{"n_head": 5, "head_dim": 64, "positions": "rope", "attn_scale": 0.173, "tie_embeddings": false, "parallel_block": false, "optimizer": "soap_variant", "lr_mult_qkv": 0.5, "beta2": 0.95, "grad_clip": 1.0, "decay_fraction": 0.834, "batch_tokens": [32768, 65536, 98304]}
Each number is 128 + 24 x the weight over the matrix's rms, rounded and kept within 0 to 255. Layers, rows and columns count from 0. Numbers have three digits each.

# layer 5 MLP gate, 1280x320, rms 0.136, rows 691-904, columns 0-63
135107090091135108142131093095136139118123071127158135121160096106122113147125108106150134066147132137140136142121143159135145170109145112147153137171128127146148120140099126125142108091109150
140106115106116143109123145113126099143154126119131219120142131106095150125102140127150113123123119125104154115166172122079110134138146148107112131121102117106108161126149160133147125124090151
169198134135124127113170112116130130130163122154127139117106115128139092132110097147170099137113146139135181104139111138134119132142148147110132131110157124195136126132132102128152150122132125
119099108109152135108084103125138132135120129110091157082124147134164153151145135153112149151091108120136121135099114145107114137153159158114167116069186104122106141117146157158132157128133143
132110135109087150147134156123078177132121120112138147186158155096130105162166142133103130158118146112156110164106150129120107102093153166094130128137104127086140091113093132092144095131165097
174112125120110125114147151144176163169145129153123138116112086133085122178127090102128094140105142136083169171128136111100137125130123116110152180127137129154148157129149116149094174112090145
126126091135129165156118148162100174089138134125081157101165117146119133191136133089099115110124107120113134155200105152148101171113101118185182155113084142109119135079150140130140098139139135
151177158111125147175090103108158102115156062101110097122128122073111121122036106097119125141127139144100135113147136125120154184174195178130155132121139155087120122110165119122125143076161149
147144126183112152119149151183134108140141105063133112167165116106112110130142092096135137115117133161164148100099112136115169106099133105148180131127107164155104117120147111154099148162131139
141146149076159121112167129118183145142172073064109120104115100123141142129150118152136125112131153131099104131141137094190114109110116109119098135130137114164156148129129082161135159095133107
202124129142132111123128104153092132153113113109111178165098120158063109136120146175118150116121171117163148134078122116126131163159133110118150143096118129064118121122115180164104077138138143
113108038087140109062119170150109151136151100125177140141164124120139120120142113131099127136098135074111108148143153135109163163144110130094147148108131101136147113134125162125096170131117113
161129142134140108124105137102067106133121117099127172132112107114140109157116134136123157126156144099121105107114100128135155115109111142148129108110106137149116137120107123127126122113155108
153134133110117126093096106122169137155170125151202129119139133107129176090119118174143105160112088107102136117126166108113137179150135143077147089108079151134130114128128160119127147074099111
159077108135137126129126118134166131129123086140129097155116092107169121123144095126104152121092126159165123142162152125103149113115109105163134170151138124132147103130130122106131110083150132
129134160137128094126108105178134127100121128103103116164120136156083136106117153116120143098101136119152108161129133108163156124140150121127111151141133143175125180095108150135123114110119104
136141103145081138109122089152098143148099111105117151096112109125145085151144109132140147127161111099128119179117103076117120144146113137086113126124079160162110126118114104103128152123146171
141113131139120130134136115110124163138125142133114139120161125169137160141135158112134129104152122140117085135139140110130126128116176118129154115122075104100101118158115161149138101147129139
170101103091122135129121133113182147132126117150130160123177142146099144140135165122131156128148127133124146166152153185142124127127116087135145090100098139142129095140129131114151143106126105
133128135140129107130150144164117116088113099078086137138129135133127128128159144124113086112106136137128128079124144139129138149154123140163128134142144135113158086144126093151173141129168082
175140086131108128121092113144130172156109154153134112095138072127180133128124129128162179097055101156180114120117154102165158141143112130130145125113125134126129135137129118139121120116121125
138164124120124148144116140141153134102115158124164152181116151095154108152111158155148128120158090108116122143087147160122127123166086168111161085078075131168103142129111102091137124134141120
134117089133138139147120117135154114149070122116141148143171068119125125127163140129159118128123132129160149113165101163143109137139133134142080094152111110135103095102168130172139135139121078
167125116115144126119101136117134106128140106127174121147128171121134142120135129086113159146151109075145132116094153119106137107137149111122156133182113101123159187158097155142138106107120100
153104120122188132162162121135156126130146154130165109154146147140145123091109154109103107093148146094121178108079138125177161138146112155129160120165139108124120074109122155133186159118136098
115123132131148113087121125112128135141128097146127136112097139124110134142146145140109110096148111082121157129164163126160103138148126095107148141156123137079140143115153113121145122106121144
153121101120097149147139166179132130087155141126121104117102128145151132120112128093140121100135132099133126122146123080124166141153110113159138130117168168163111136111163149136128160153154103
156092102102160132123128125129102141100131133142136131122125076119170160113041129126119150134141114128118094123128158116162145177096113115129173116145144125160105159157157114117114120096131137
134155144126108092108105146079116097153104093099117123135111174114116126130129141108146127095146102133141085095139085109137116095180149171123113140169154140132128111128105153088136152068090161
146120115104119100122125112114166136146154132117082166108125135130111142143134110143109139107129121106109147158145168148134092165092141126107155147123181144125119148142119112119118112125124121
123108085160144118148139111124107116142093137156186169175157125097116102131140117103125107134130135132110088155137115129136140116163113098133122158109153147160144122110119112160123101156114158
105119101122104110103126093131135131108133132119170110137140116125117093161130147118100144141116094116128102136160121087150112176154104189104136143146114151106117095173186131108148099100135150
140092141087119125124099111106144082092127131104103144111106143118129116100139164113113102098154110102100172115168133101143097099154116122133178091143109141104146113149125157133116186104120091
168105095146131120086132157135129173151089114135159171149137100140110151135143140090116120108120134113096110111155135137138142129162147159116146141120110110119140087094138126142188130127111148
105070167111170108128141115150130158182094124073131134087131158148106107172099131128139139145149138150177096123121126167150141134123120117121129115127124130109160152159082114151146122163124145
120112161124162155146142148115126111132139132132116166102096141098135119132158135159140102091145153134123130112103143118196153159133088113104184143129110144145114172129131167138137126136134127
179109098151152146122138134141111099139077098094095147090099115142175173135165102142135104067129147158125125104157109128165138145157141110156156143134179149139082133146109079133119127127117106
135087128138144152140114120107119126133141125107163140137138103154146088137086139071100142143111090122168141101096142127101136110092130171131129113131176183121141110148135145114112044117130086
132115160114149137094125160137148148126090139116135183104094119121111130108096140116149100110123130123203107139084145128148144110084145145141153123154155135149154105081095136107121143106119103
149100110143138170130131091136154122119131110119112121131110086102119130165163123104166135117106089131162115132117150137092167137120144116152117141116149138121099116067102133135125112126126121
165147114134156154144129114114143147099126129117142123152106136107109110118124109120150126081150119138133103095086124153122136140107116126130177112175123164114109157132152089133109130106157121
139128101149138112084146130127105140100116148145141137106125145117128165104078107113124145161107138096098122122114144107091125121099130114145146109118154101126144146131103140131137135098161148
120172108122113097136109136105122145158125113114079125085152110148123102178097141102144124138129134129094128106122118159174151139194149109155085130141157122153136141114112136107120132156112132
124136140082166103121106119090120132092139130147093119102152116163160126146119130149127125132112118145144133131196117131139115110072148093136172123127144148123129153134136093122107169123156122
106116093128164091100098156102089118161137187106140122122140101109115135147137146120177123133107143130108088147132125133156147180173121125121096121146142094112147096105107154159089132149108160
123108134083130135184114166149105136104111114118155095093122134145138131135153112151111157158116102147139121142113156121119107163098128188076119158115138137128130121136102133125134133119122159
176127119102136127126112084184139132075126148139138127093152132099124106113158134178117131166120130167155109106116127125121124118131142132147120131142124123140128178181084155152118151117108166
133171087150132143126064136174187099125130161095170133097117162115120104111157127157102123119119155164180136121124124126089133108144147165139149131107135135114109147144127133127132165100125084
141192129172142085108134154130114132134122124123116148108090147098135173152139143190057134136111101148146162137109157115115106145071142152126136125142111158127084079108129122090138121116067124
130123156132127162139151128095131150092138152163156146125116092131133136088120165134130143127163111129194141119178134109111123107121150125126133062158093121162135129140145109129141132088085094
131145127139107137125100173134116164127169161132100133123087157094115132112140131166150143144126119127156127151141128129120129165146136126123151131125128137147139142142140155162110111119068134
163091117119133092150128155104097140124151120124115119098147114144135099097113117138143122154143115136139173118129137069179179110145104132126106142127118166177182121109149162110127093131089128
138135078133126135085082147098115133101168156133110082187140123101125126120101076134091137120146139153141102137096104155138143111138144159121137080129138083166084131136156176084149112147181148
140159117090105166160123132173111125127105151136125084181162099107167108107113095115148116109106131120117154119147127111142151110136133132120117131130139095121104178153119081142124096109197086
136096118175145123114135157134118139139141166146100110138142109132114131131129105108145179131141150123147147147108108136114158092109106135103152147136138095122146128116128095122140157114162094
138123133125160145135149147147141143097100065087104126118123130110077132126134123182120116135160109111179160102183149103139145133130194123144156173119152134144113122103123136141112164120134121
133132157141080140105134148167086141171160138080121106101143129116127139156094130137127128170152138128185113131136168118123116111146124144138188096160116096118145127129133139126139142117105122
171117175080075143085127126146138137160152149124118093119117190115141113131138153093118123128118164146130099136165154134201175172186121123144163140160114130115129114127082148162114131131107141
130135159142131107159145177116127138145137127152151152153126120118117128159138120124141157126083131112137178141139107123143117076146155127146155110203118119110106133109126096124106147142138150
090111185107125135168199111108098113124141112109085156105153105130174086166154097097151179144111175126113094116176108154114141169108170121141148100125138101114116124133117125135151098107166124
158138162164146123148114103109093149104135143163118130129144155106149073126163155130118114156103079143164137161111125144101126094118137124138146137140139156097112099134119123132155126135138127
154123127055130103161115153121142123120143109144132137131110136123138132123141113112065116093122074102150138134122100155136131128111106151134150135159136151133119130096161131138187109111102129
138157138162158164139135099155083141121165096127141172115106131167135105145088121165134100116147113105136137137131146124110106120132167119169146122114122114096145139094150112112104129121083140
158164125135097137132110108102118127183110079141167078114147132144131157121157101104159155118180105122142113149132083098112116136200107144117161116107131118156131162155150104110135146181154112
189083108137117119107105094141151122143174120141159088152145121069166137140102161123128128122119136139083118079120135112144157126105132139099136115142132107131121118159122133136160151143105133
144095134106157133152098098095134095140140132099137113123132158159105135153117106157115130109179114108123161164133114136099116133164100119152181147105108148104104139130118145111140141110083125
117128101155094112128113116107112172149131093180136094132139129114125136155097097124152124102095122112117106142134128123120136122149171091143177158123091097119131100174111157136126154107117094
172141116117094187129156146125146152152129108159126151133151078152101117144087118105080112117159122113143114137116098122099164115107126161154130123117115072116121076116094110165143130125116142
144115129149123099121146145115100165164105143138138118127131120102126213112163129100124111124181160128142148151132151154121115129147109101103095120111128115167135148104129124132133116131116109
124140104125138119122140103195136100119157145145103122138178136097146127145136159093089142097149123117136104129091121174117115138131121117127132127127091138123124158077157126183129125116155100
163112108114138121137101122126127132141118143062115128168122125141074077141159134155129128126198109129109167138086107140104153143123175166131126117122136162104145155163121132115147130156187157
165088138132156162172139139134109126127132136108094126166111137136139149171137119119152117105120126134082104177173093119131128110155107108139119149105143119135118125106116110187157145095125124
173182138079159090161142143105159096151140148115157123138122136129086117120091122120106128145129114132132159137152149129110115091132143099173160150134158144159095119084140120115154108129128091
107113143132153105127089166129124108138099108112118143137118118129103159139169114147140171146126172139156135141117153126123141132114141094090098132121098094147117143175168127106161146137140126
083119089094127104129138144154126149104106129123098123140130142101122127164120140166107161079145186134117151125102141120167157148121132118117133159112134156128138122141097119108144141114129115
117121129141102146115121141130113106159072119148141120080149148115124116159104141155126117120156079160160077128102100134152165110132108098138168127093150082130143105119110124137133143137131139
150148168160087110157147126091123139085157163158154176138136063134142160056105137157147130134145150140151149136103116128122196149122159140147118162154135108149140127120129119085133158107076149
135092108144132134165142133156103101098139132121095144136151135131140087112133114131127125169141109156147131104148133105110104109139140129089158123103113139115111136132133113147136090153118146
170117157142169143150132144134163170099140161111127151093139118148126160143158117104137111172139116129134108150145111106148119154115118132102131104141126106161121104127142163122145107131130144
132105143085097120169135127134150118140125151128109081112178152094153130119142127152143142125100166148067118083153124130151110149115136151131128137153157144081090126096163134137131105111164127
145131132095096132171123119119129131141173115086124129130119085111168108190145119126146161139113126080118140133146156145154180150127139139164100146129109119145111135143100172107132154157152133
146141139132100168125133139112140145191124148108126157112117139144154142160102124129132127113133133133115139147117119104144162077124163148143145154124104109150128058127160124119111179097137140
138138131129125174112140118147134145171137113086154176172141110140166106128143098114109139132149150144134161153119121132143145143120143118142126097126069158122104133106130125128154122128157134
124113110127159131148155147118130132144126144104113118114122173123111147165159136120141173115119119130144122142088115119134149134127129142163138150119141094098156106077169156121158160126155119
123135112131152133121142124135110134125154078125137107118159129136119111135165076094133110087126103121170118116120122162107150035106084110134138135123099116119172129134102151141172135157138144
099092108098139131131105113145120143102137103084151150093094155177130137123120154115101108163133160171130176100077124162131107120106090096118189140105146137129155120130154103125130177160131135
144140109105140129130127120150136105109104111130131129154127113123127147125114156126117172115112117141187107118126129171137126124069182099186124104129113082131171117120116134122167137089149122
129103138129119168146108150124127102137124113137150096165178115147111145112101164107129095164152085063158124144167148107127121101129117140137127123130092127140123142160140163095095104110082144
111143132142146110155113131139117111110099124138164138109117106125133144104129125116127106147093158139128154156134148176133126128128108109164145093163167094157148131144143140106125149129112129
147070112143129143072119184163125151168127156112185109119148144193157157174127127102123128114139074137126149149166137152180158129159160141114191117151190180106127170124100114158094145127117154
124136118150082124147105052109137104134129108140176153145139145100128141158155146149124097169136138142169196165134141086128116154153155137085132111137148100149167166107119170142141127123149118
100106110118180079130117122108093115152107150150125124136146101106134112112147071102110153120109111118133133125118126142098109119102111134143106112132109119119183143160080183141134095135122107
168108163178098106118140114109118126183165128134141102142130157101157132131124136124123100187148128136109096120112140107146127128130117107116122120123154121180131134154158156138105100151111122
137140139110148153110119107146142114127138143147199126141112159135123100157139087117100152128130122138144116161085152134158106095157127097125145151194134139101093156082111171143119081121156128
154165110125174125152138096103141127128101107123164121094127122138130118130110162173103125143105158130144161120086116143072104152139112182114138084141185127146131113138128132077126150141172105
147119124111149186130149099106147136105077125127118133136156142165123152119128113125086168083089121149129113103162151100149127111123125113155166163127116121153088148152145113125130138131172088
132100186134147132143125110150110172130169139168084093136108114135124163119135121127127110105096115136112166126141114156142130164163113109123126127143158113145114108150142118130126128127095126
107135131129119172154163134190138185143165107105102151133149135088168173107148124131141115126109125117155127120128106129170140108087138180143105116101117133136112101182151107152104162152138109
146089110118122150149160137135115137128094103144099125074134134075136165129157139147099133125162098098115137122101127089152110117125138124129166099139151152125100102156072149100137176112146134
141130098130121124100104134132128144124133133128095118112111110096143055122161147124167150092094068179143125137109109152130204123143125178167151135100125106140113068145130090136116126147120123
121163158162167178117099155139110142158112130133114088126177111149123170123128132134107117146124146121123096135080181084089113160120153141152140119158133161129183147096113095124151133156137161
136163134120084114113110106140076135176150121081114123119146168059109150099152130078122115160138133130113152147124145136138181118103158091133123140152090133146117140143111107151167142137126146
131125156111111131135157096096158129139164111098185134160146123148142120140141097119154187102122109132140122121134130129118129134143097160199151160088137160124157142119099157169103110169104113
120102138143127130143131172107108134112146139076156141130138124106149155177114094110134102106097121156185097114131078076138153134153153136109135120150156127191125080119122120140126113123137147
106129117109129129110116156108126149113135161155138151137145183116179148114074131090156152106136117175132125148154133131122138173100126156172172120130153131079104129122140104128088113171118115
149159134143180121139099128102131139127113111109132086096190164134157061137170133158158128152115141148112132141100100133128138175135089158089141157153168145103148077163118164145076148108092090
140129100096131115117119120159118133123151126112124121105095135129153117126135126102131127126165127138139152117140157077141133109146061122136127172126129081100142118098131130095158136098115164
145133135187175165085077108134129087104129139089116148160152158165096142164112136107166139141143173147103095145108140151147140125120107097109078097136116158114146087143105123147113129133113136
120112112067081111145149141098148127122094150164109136126174162137163150096124096148112148119154116102150108114141100118159119063153110146152145167138151170116117123101117151113155154134160107
142125143143157116151095136133090106119146173173131120098172137147130137146115089111068120138086111124105164125182153134125135119094089136121123131107126138120156151124128157161136128145104152
136136110084146152142104119102126108094151157143153152144142151121097125115117145126116129125140162111121179134144113130166173155118158143113131144153143141112151103122119115116113093142133183
165123132122097071150121151154144107169132133158069122136126101127152111141141159136115189168173126156135142146130120152140152117134092143187157170136149127119130121140129122119154133111082143
112100134124139122149100122142102129136141104100145130140127113151147136126170128112138122177123163115117114166130102102125102115135117111162147168120177131159113078139126140164133088117088125
188141165134118166155102103179110166141075113110153164114116113141162189158094130154107111140148084110131132116090151133110170107145173125130129161137169158175123112160152142111127126139127149
183082114139128100137129130108131158124114135131104130163128111111132146100164124097114136130137122156094148138125150130105147141122124114127132110105158121121125083139147121112130122110150122
139119074136107078176107125097121158144149112124127132082206130177094094160126116083149132171139132099107110129195171118147141078140111137140137141093140130157158099109116079160121083125166101
097147132136123121135132118120108139147112094129086163088132133076122114128142106141120082132136132145117168116103160158112112103157142167138123146145133154126144112143134127138120168090132128
139122110129109155101110149127149132138123120146132150120101130154131140142153111101109136149166101130120129121173122149127109145133101097138112125136111061150179123097117191150115133145136141
167128129154143145126157118139139120131161137110108144131139156141142146147139108114141175099133100125126165142132139153136108106139069101102143154176121145127179135148144157195107130139080128
157145187128125121094182133114111163136113124133147142150126152159148123139156119157117165109125129122161168104163172120120161171115143123121186119123131113154140085114086068126129136065178126
113080164124130104125122077143107153125169064129128132096130128123114120219138107112171146163155127118114129159106149143138124172100115115155153127102082153140112121111112123164083122122137123
133128127102139115157146124133137156156157135115115165138128091139123140143120110120154164130158122148131122140118120125180128093119081111159131145124112139118128137124147159149109111092160131
173126107109097123106110158147136150131135102155127144137141123140129131139136128179159157143154092141136154127121131098156111121090154101101130110137164128156117123131181109167142166096176087
135135131097144147124150122124120126122095166117146148135123133132145087154091140136097156090095141137094147157087150151157125160152160168162123138117123131150100118154115154138105082135093119
102145139118109079164131139106117146159136142110165161137119141116138182108080128088157133152145142136178152115109175116115144129130143120137156105140146149157127107119121087139135158140124132
184130126127140131122113107092163111144132121126099118113146060154145157161148095140122146162129116148176164159142125120102135138125114120128119139126135161142118128099143146108192092091163140
159133104131113063102120136169123079150120144075177160115116159147090164140130167113143147150105130120127112149128125118142150121116111153162131103162118170128164156093131183151146168139110104
169141146176147119189153159147102102116124145126102108162141089134151126146115129128099149120109175067164157159099104139123161123156126194133127141166148150178093112127166143105108125120115120
127149153131118138127143147082129128112147134160092158111135139128082115111132116078121124127137085130106131113131155166117159114102174083108143114148136129149114103119126113137106141140118146
141140120146144116117121116123143114120122136120138143161153134116123109130136125130095126136128125128130109114120140153162119184065123130138163148092132133098108133113121122089122112115126119
110116110116135145082117120140153163130134130105119181122153102158147093163129104164113128095101148113151134079132123164141113135147175138097160132096155130153141108148106120125104090115142118
150118074115154137146118112124096124171098162149167150101142141117140140116147131131125125141132141103121126168096128124125082115152128127112170148084111159154136145100112142128117119113159137
134149162119134128105059178082111116173137165128143137106111136147136128141135143170112099142150125127148131151117158111121151116136103120134144164157106160126145091146143134143140142116092124
129120124137101123118115127138192128144118147129100116173122168063137117137159090114124107097156153123136132144119151127152148107113136080139142107135123086115137131118094164135085122142160165
129190140115156117144120133117194097132126129081148097132160129095123124094109143133077109122090077081145155148134102124128131145092119165104140106159108079119148152151119120081111094101149132
134176084076104130085140129142130144104124109154132148130162117089134160129097138154142166111170146103139115121114118152135145162175102090149143086150108148120156100146086168159156118130125101
177107145132115100125122106157182163122107130188100143144131131161135093100157127120093130168155130100134135136105168140131146143139130155129116100120115140139125132131137120136127152128126110
126204148125108121126128110162148106076195132171091126142141121126100088128113145158127160083108113075148168142111085122111119121125102079139135123126152198118160104128120135118103157130111129
138129120146124122142126095159116166124152083107147124134096121155123122180080149133171159089128141121113142137147107114133116140084146113164108122109101140113187125195102117168109123137138122
129088126128135144131116128160129156155155162125085104116110096157148102097088137102096093118170118128147133135115139132137107084159127115165159113143158129162127134113120140119133085120095091
135119102141096162143129130151140125111152121122124158113170187125166108118150115114160121184103126106134162117095101150129159145133126143122143106098176098121170141115121059145103172167146108
141124118174090119132106095122156129134172155094120090106127171155144121100108156099113162123047101101123122162140130091119131110144100140123163115156111094157088141163159124112154122146159113
174171178144089125161118130135166145146116108111137146111133148106144123137147127084099082148170130143149126124161123142151177116133171087172193127123097157068170192141121076078113099133160121
143128114103120100121157132117122109107085148132098135126171146120149147180133095120092106104132077141168127116122099128078127130159133160154141159160137099139164118155126135126114079183093133
136185125160163118129154116090107097158127090158093085150140103130162131166136150099092119130117117130143137152100104127120100131118151138157128123113152169134096156128110113139099103108123108
124134141126097131093139144101163142144106101088103133184133090155107147153143114135116116127175124134151082107148140134119082092130132101131127092065128199151126151118124150126112140131108119
108090105146149088111097159075141157122090140155162202133158126144169153153110162136095107140137091165151100118150129121161156099117161111117146119113145115109154088137117119117129126149105139
152183120167155138146128116138138102148120102114180110164139119124112130135121102098090140119120141121121139121124105145128123083146098164137173184135110127115142120167110107142151148103077142
136094136090091147113087110136111176119172149140167155126139126112127129151112081133132096135137133085129118127109154094117142154136153114102154116124138138107115128123149176102084119113128108
153123121083091118154154115120126169150162119086137102086147094108120145110143137103173157095118134144111116112120135111138160138125100154103148137117129134116135123119122136088134092165156111
097131141076114074113101110098133141110120148133169160145159086144154104130101112109148133127128132117110147137116118138131148159100121125125102127131126176145088139181113130124119134122166120
153137163115135156111093092116165137110151091062139181109142114102143094168113168146128181126114139133114112146137098132118136133078133116103138157135123119135151130122165138089130147119113145
109072133133124120125155131135148127121117141107156087093139138104096110125130147097117107127171151119129126118145112152111159125139104147095128135134163157097134127142130169144151069134105165
153136093077102147131112138148092112145100124121138130101131147165106151126109188139122166177143161162135135146082121109153162113100099133119148138140132126140120085115119130108123136127143074
159144143128150111112126114152129130090110142101140153160129129109194128126096145125145151099141120155111152126138159079161120140102135124137141155133124101114138102167104161161109124130166138
129093111164106156146112147127112124113102141104149132126155129147131086163147122091130146092164139076137085152115137073111158120095091122137135146157110104115148097169109083089077161153126168
130151141093107154098106139108177163119138170137129128140117093130127115138105129170123136123126094129114091095116126132165101139109115113117129122135131106151107136097139160127143140126109076
162172181109126098113157149081137140155164133122120137107136133131120129178133136101128103164090177085149163156157169077126155135137127141122132153149146093120150155173118092107108114150110122
157155107131101107156149126100149144161166144156119111075122165126091158124099122135163147111143123133155080118153128164123147080095114151200158142163151112174145147163112146118117097185160125
192148217160131177154126151127152132159141130055126153119006159149143091149122128106148132151115055083085102105130175127154116131149168118117027134151116129122183135135120129165076131150123137
161124173160117115142107163158118148140144141134108094116154157137102112127151097153170145142135153096152159103144129137151154127130118124114125083137169146102148100126140129183091142111106126
144131109133120131105108141126143165158154121170181099092110107133076112141158137157103125188124097107094081162115159122161119137162179107139141137161153127125116116096140100125136113117125127
122145152128171127111153114091150176159104126150130151130126153105112082137131129161114133104111074146165137150117120122120100146103109140086145139143181144120137064160150142140122125118066132
114167140173087161107111124159094113113173140100121169105130094106112083129146125146147124135166094124140097144101120156143130125139165111157127139145120129139131111118150110126099127128113102
115146145090146144137104124124138084106095155135131147105141145105147127138141139096119117155097131108138127126118149141163126146162105118136131108116127094133150142162103149142145083141149112
147091098133107118134145136144146151144111111112131153137113136180110111130118148145133156144142101142149128118124134131099092144145165122136157120096087143137153169135156109120161123163084104
125138121109174162142094130115159139125150138099155108116095137137136156139172095119127127136132114100115119141176144135124167158149135128128126127126108123103161127107154152119132112158118113
099136125142099130152085102108121138141122123124098087146156127141145124146124102118152159104140119117137128125118142151145162101137109128113143120090120093124164130103123146112121143172157119
135123135121125109154107112110170110124159147114103137166158123142131101132144136103159156102137117088129108175139189120117138103167113152159127164094107149113144124081148136117154111103148151
144134163146072130173135129150102091181110141122122153107156173139124137136130112122164128200182144126115135139102172177127172118125125159184148131090080181143109124128153130120110120129144126
147120128137086130179135148065154116120109154076113115135190185121175071197129153138158122111091108132139108105179142126108147128133164121121126180094204151143120132138146113115152124096135092
161111117151128149143156133114128167143134090105097100110118130134164134149130174126115140115171074126107141118171152132111095098085172105132107104099143141151123147087168170146175117151185125
150095143110145088131194089128127132135146116116139132161123104177155070119152161121106156112102135111097141076134097177107126113138129170104120137157130121092150123113108141149121122134127174
145136108161126102142123109163119173099125120097081136136135131105133105147108161137113120102158099132161126081080167153109144152159125160146113138118109145069107129159136140117179147110118110
188110141152102121124138142103126111100110115121105092083109134109115154144105128061128134132141117058124155161131143091131114145148146124112121126127135152138135163125144145111160133162115154
105141099123136156137125105120136091144125095084139120126118121120179128154135127104137124137092138090114112157103150150108067159134160116114158128136133139176099133156156174113100145103101118
137070126198106160122121106142139173115079171171082131148141092094139121137137150098154116107122127141125154121164124095163128143131075141121114171157177095147124200104100106140092135108119087
090100153114100117146121148122184127154105133165142129122180118131135108136101127133132156142124111138107127174169107152184121130148117075139154140090146093119160143102134107128105071111125137
108104148145135185137111116149134105123125095123146135136124112092136145102116163149112119159151118088135147146161164098151119104096173143125146113136089130134123105070107132131136177126104165
168115096140124133138151167107150133134117144179109119163109144130149151078126131129145146130115113117139143145142132113135094135116170077178130135135160118153136121061134101106169166108165101
158132113146119132134070143170114146128123136108110125104152116141105139124147167164116080120134120122124098171137159157167118106143157171134143100126126108106139101134109152136125150166155134
156143120114095135104113145153105108135143130109129140103151132108125142120131125164090164154105140153120134126115152143109133189090140152154193132124097122163127140118168131127157172151131093
103140137139120104095093127131180170157145096166159136100109132141096136104101103120158105126118133136139160200122121123141140133132132115140112125139107082149154101115091154151110116111142160
140164103143116103112149178096179124143141145127123126156101166134159108124139131125152134136175141151155143155131098098127144106153151099119139132089111126131109122100090155141135116191152110
149135133115109070159129120097131150111127131132163143114128131088142103143193105134152102110151108132102144105152151097113154200109172152128171103135129120114095125106158145132155097172131078
147130140109086113148143088162126136123073170135136116147126111117113123122154143121165129146158119140149160127143131119128140148071116073162117173110114100175175162135111154130114122128124139
118107131184159128137129129177098097148142149154137109103145136109061120169120157140133128108121137145109141146099162113127109134112104132089116152142125114180106120123094128131108148201120190
137089119161099057149104138117106106159172135112115114131149160108123138158133126109084101097098112126140146136165102140137144122142150098130150155154148063142166112137113154141114147123117133
111135154109084173183148115085125140110122122094146115145140105125102100101156165153143132100110100189117147150143135081117160152119135156128169093107136122108101089132141117113109107093088104
153135146176125104157123131157149152094144131107158175136149103154143097140130112127159104103099159140151156140122096129114130145146096200090120107136115129112132122137099090113192170107110138
161147112207111112120095120094091106093129170140106135143153150152160114151114129168197154117126116128089117161149086103150103121135111087102144149083161140135138124128167141112114115156094098
133144102124122129113158098106102171104120161124121080146081141143153117139193130120115180121149084127136113127132089087134148180145084142123156113146137188113124117105098079133120078151132154
137093178167124107132148127117120122130148120137104169156106123117158169125153147144129148154141131108134109164111152093163141138160133080162144101115121167149068133100116144163106145099124139
110135151163085160099090129142155116158160120125136126165128128159123148124103128128108101136121158113158092128133119121129082153135143165110122089191150123133146120144120149142154158119103103
084117088095151117155138109129172098126179118140164153167164106126111113113128131145148145121101103126146170124140107113094143120112136174163141174105143077117145136183150131131116165147138095
157146065127143122150069156101124094067134101079131143135143115137106156144134078159160120114112079095145124177088084098164117111129112116134174104103137116113101141160105137142140119108154139
119131130137114135131067119134118127109167148162104127105142151130166166091129112124129132141100144113098147123119090147152123180179157123114111103143145088123163109160134108142112188113140133
171107136187125140113100167129098132167160100118118123138145124128133123147102108153098076095176128143072084153187108134143128145146178137135116109152100100144139080114140152104138098143178100
130089147146154128114107124142110158134083106096135141121136148121076159133137138104120127131136117102134127085133138163074116111142131135156139149148132112121118098123166163171131096193109158
144083096097143139131125130111155129127163099131112099102113133133104123127149137121083137107118117098134130115139097143114121110156164132141144101122121111136154103133117156143154106147130118
129169158126125153125121095099134146178157154113099148143134132108113094129167166163127122099120131097120141154138124124099076125146115126115126144146132144135147086129103140143089133172080156
155121137111149137082154071137151132128103167076143126163160120138116133168107090088101110114117160111074140101142110089080146133200122100156092207120125119120117155132135126149091164129146156
178144145137093115147142107119128138116066125160085136110088085121108134137134113145148134161094135136093147148131118121103110109149102151103133134138142126120148119148110162121158178113141120
119125145125135139095138115124186084153152085098124129148139075149130088090129136101106147130148092135127093121144117126139142108062111143158148134184101171123094126157109139145104097133155118
145152141094142163153106096137145146155142062142153128087169117134149156162146142097120091085153145122082098136157106102106109135168117113136111108120129119120130112067096149133117163113150107
185104141122129138117132105140130108160154157140059120123118165128125104140120129105153156137147169118108094151118135123155095117136085136116139156142131143143103130159169117154159139126180159
166143108094097164120153161131134135127165153144104120141126107088144178116120145133124143127144196103125123135141110163134123092113146137136111186136111150114093131134125133137121117157162146
097129126161119166124117102164160166129097108102146152092093117158151156120116117107144136121196150161118115116136144156126122125094143115108123141129142164117127120134127109149161113093117155
176117153127087131125158138114169152147120114145115127113139114140103101120114093149105149077136140142146116153116116151135138127110109139113122132152149143108101103148119135129113210128119097
129095157109119125103151134128129141144132150129113129114104147136173109142130153136121157181111124149141088104148104139099123157118095141152141127103147178106161144148155161155114128126147113
117155134112117123107194130080162129117087161119132165111133118122125116100125128076147126123092146141116158111149117142117146091197158119119094114145153145151122132115132090151136132124109151
111094112094119129177122140121127125110154133131180164155128153111141086167101112175128127159155120121165106087143114152114167149121098103130170142139109114091112134129114121098139130122079150
110120143124137082156133135121155085095166156101112114160100162134140080121089115143136150126110125107108107116109114094084161151155123133137143101122088160149108114144157130127144094076115142
100118108082126125162128150123149136156127158090100123135113154111133120133091134126120142182155124196151158147116095104137099109101163158127130140117141118143138128144146145138112132129142123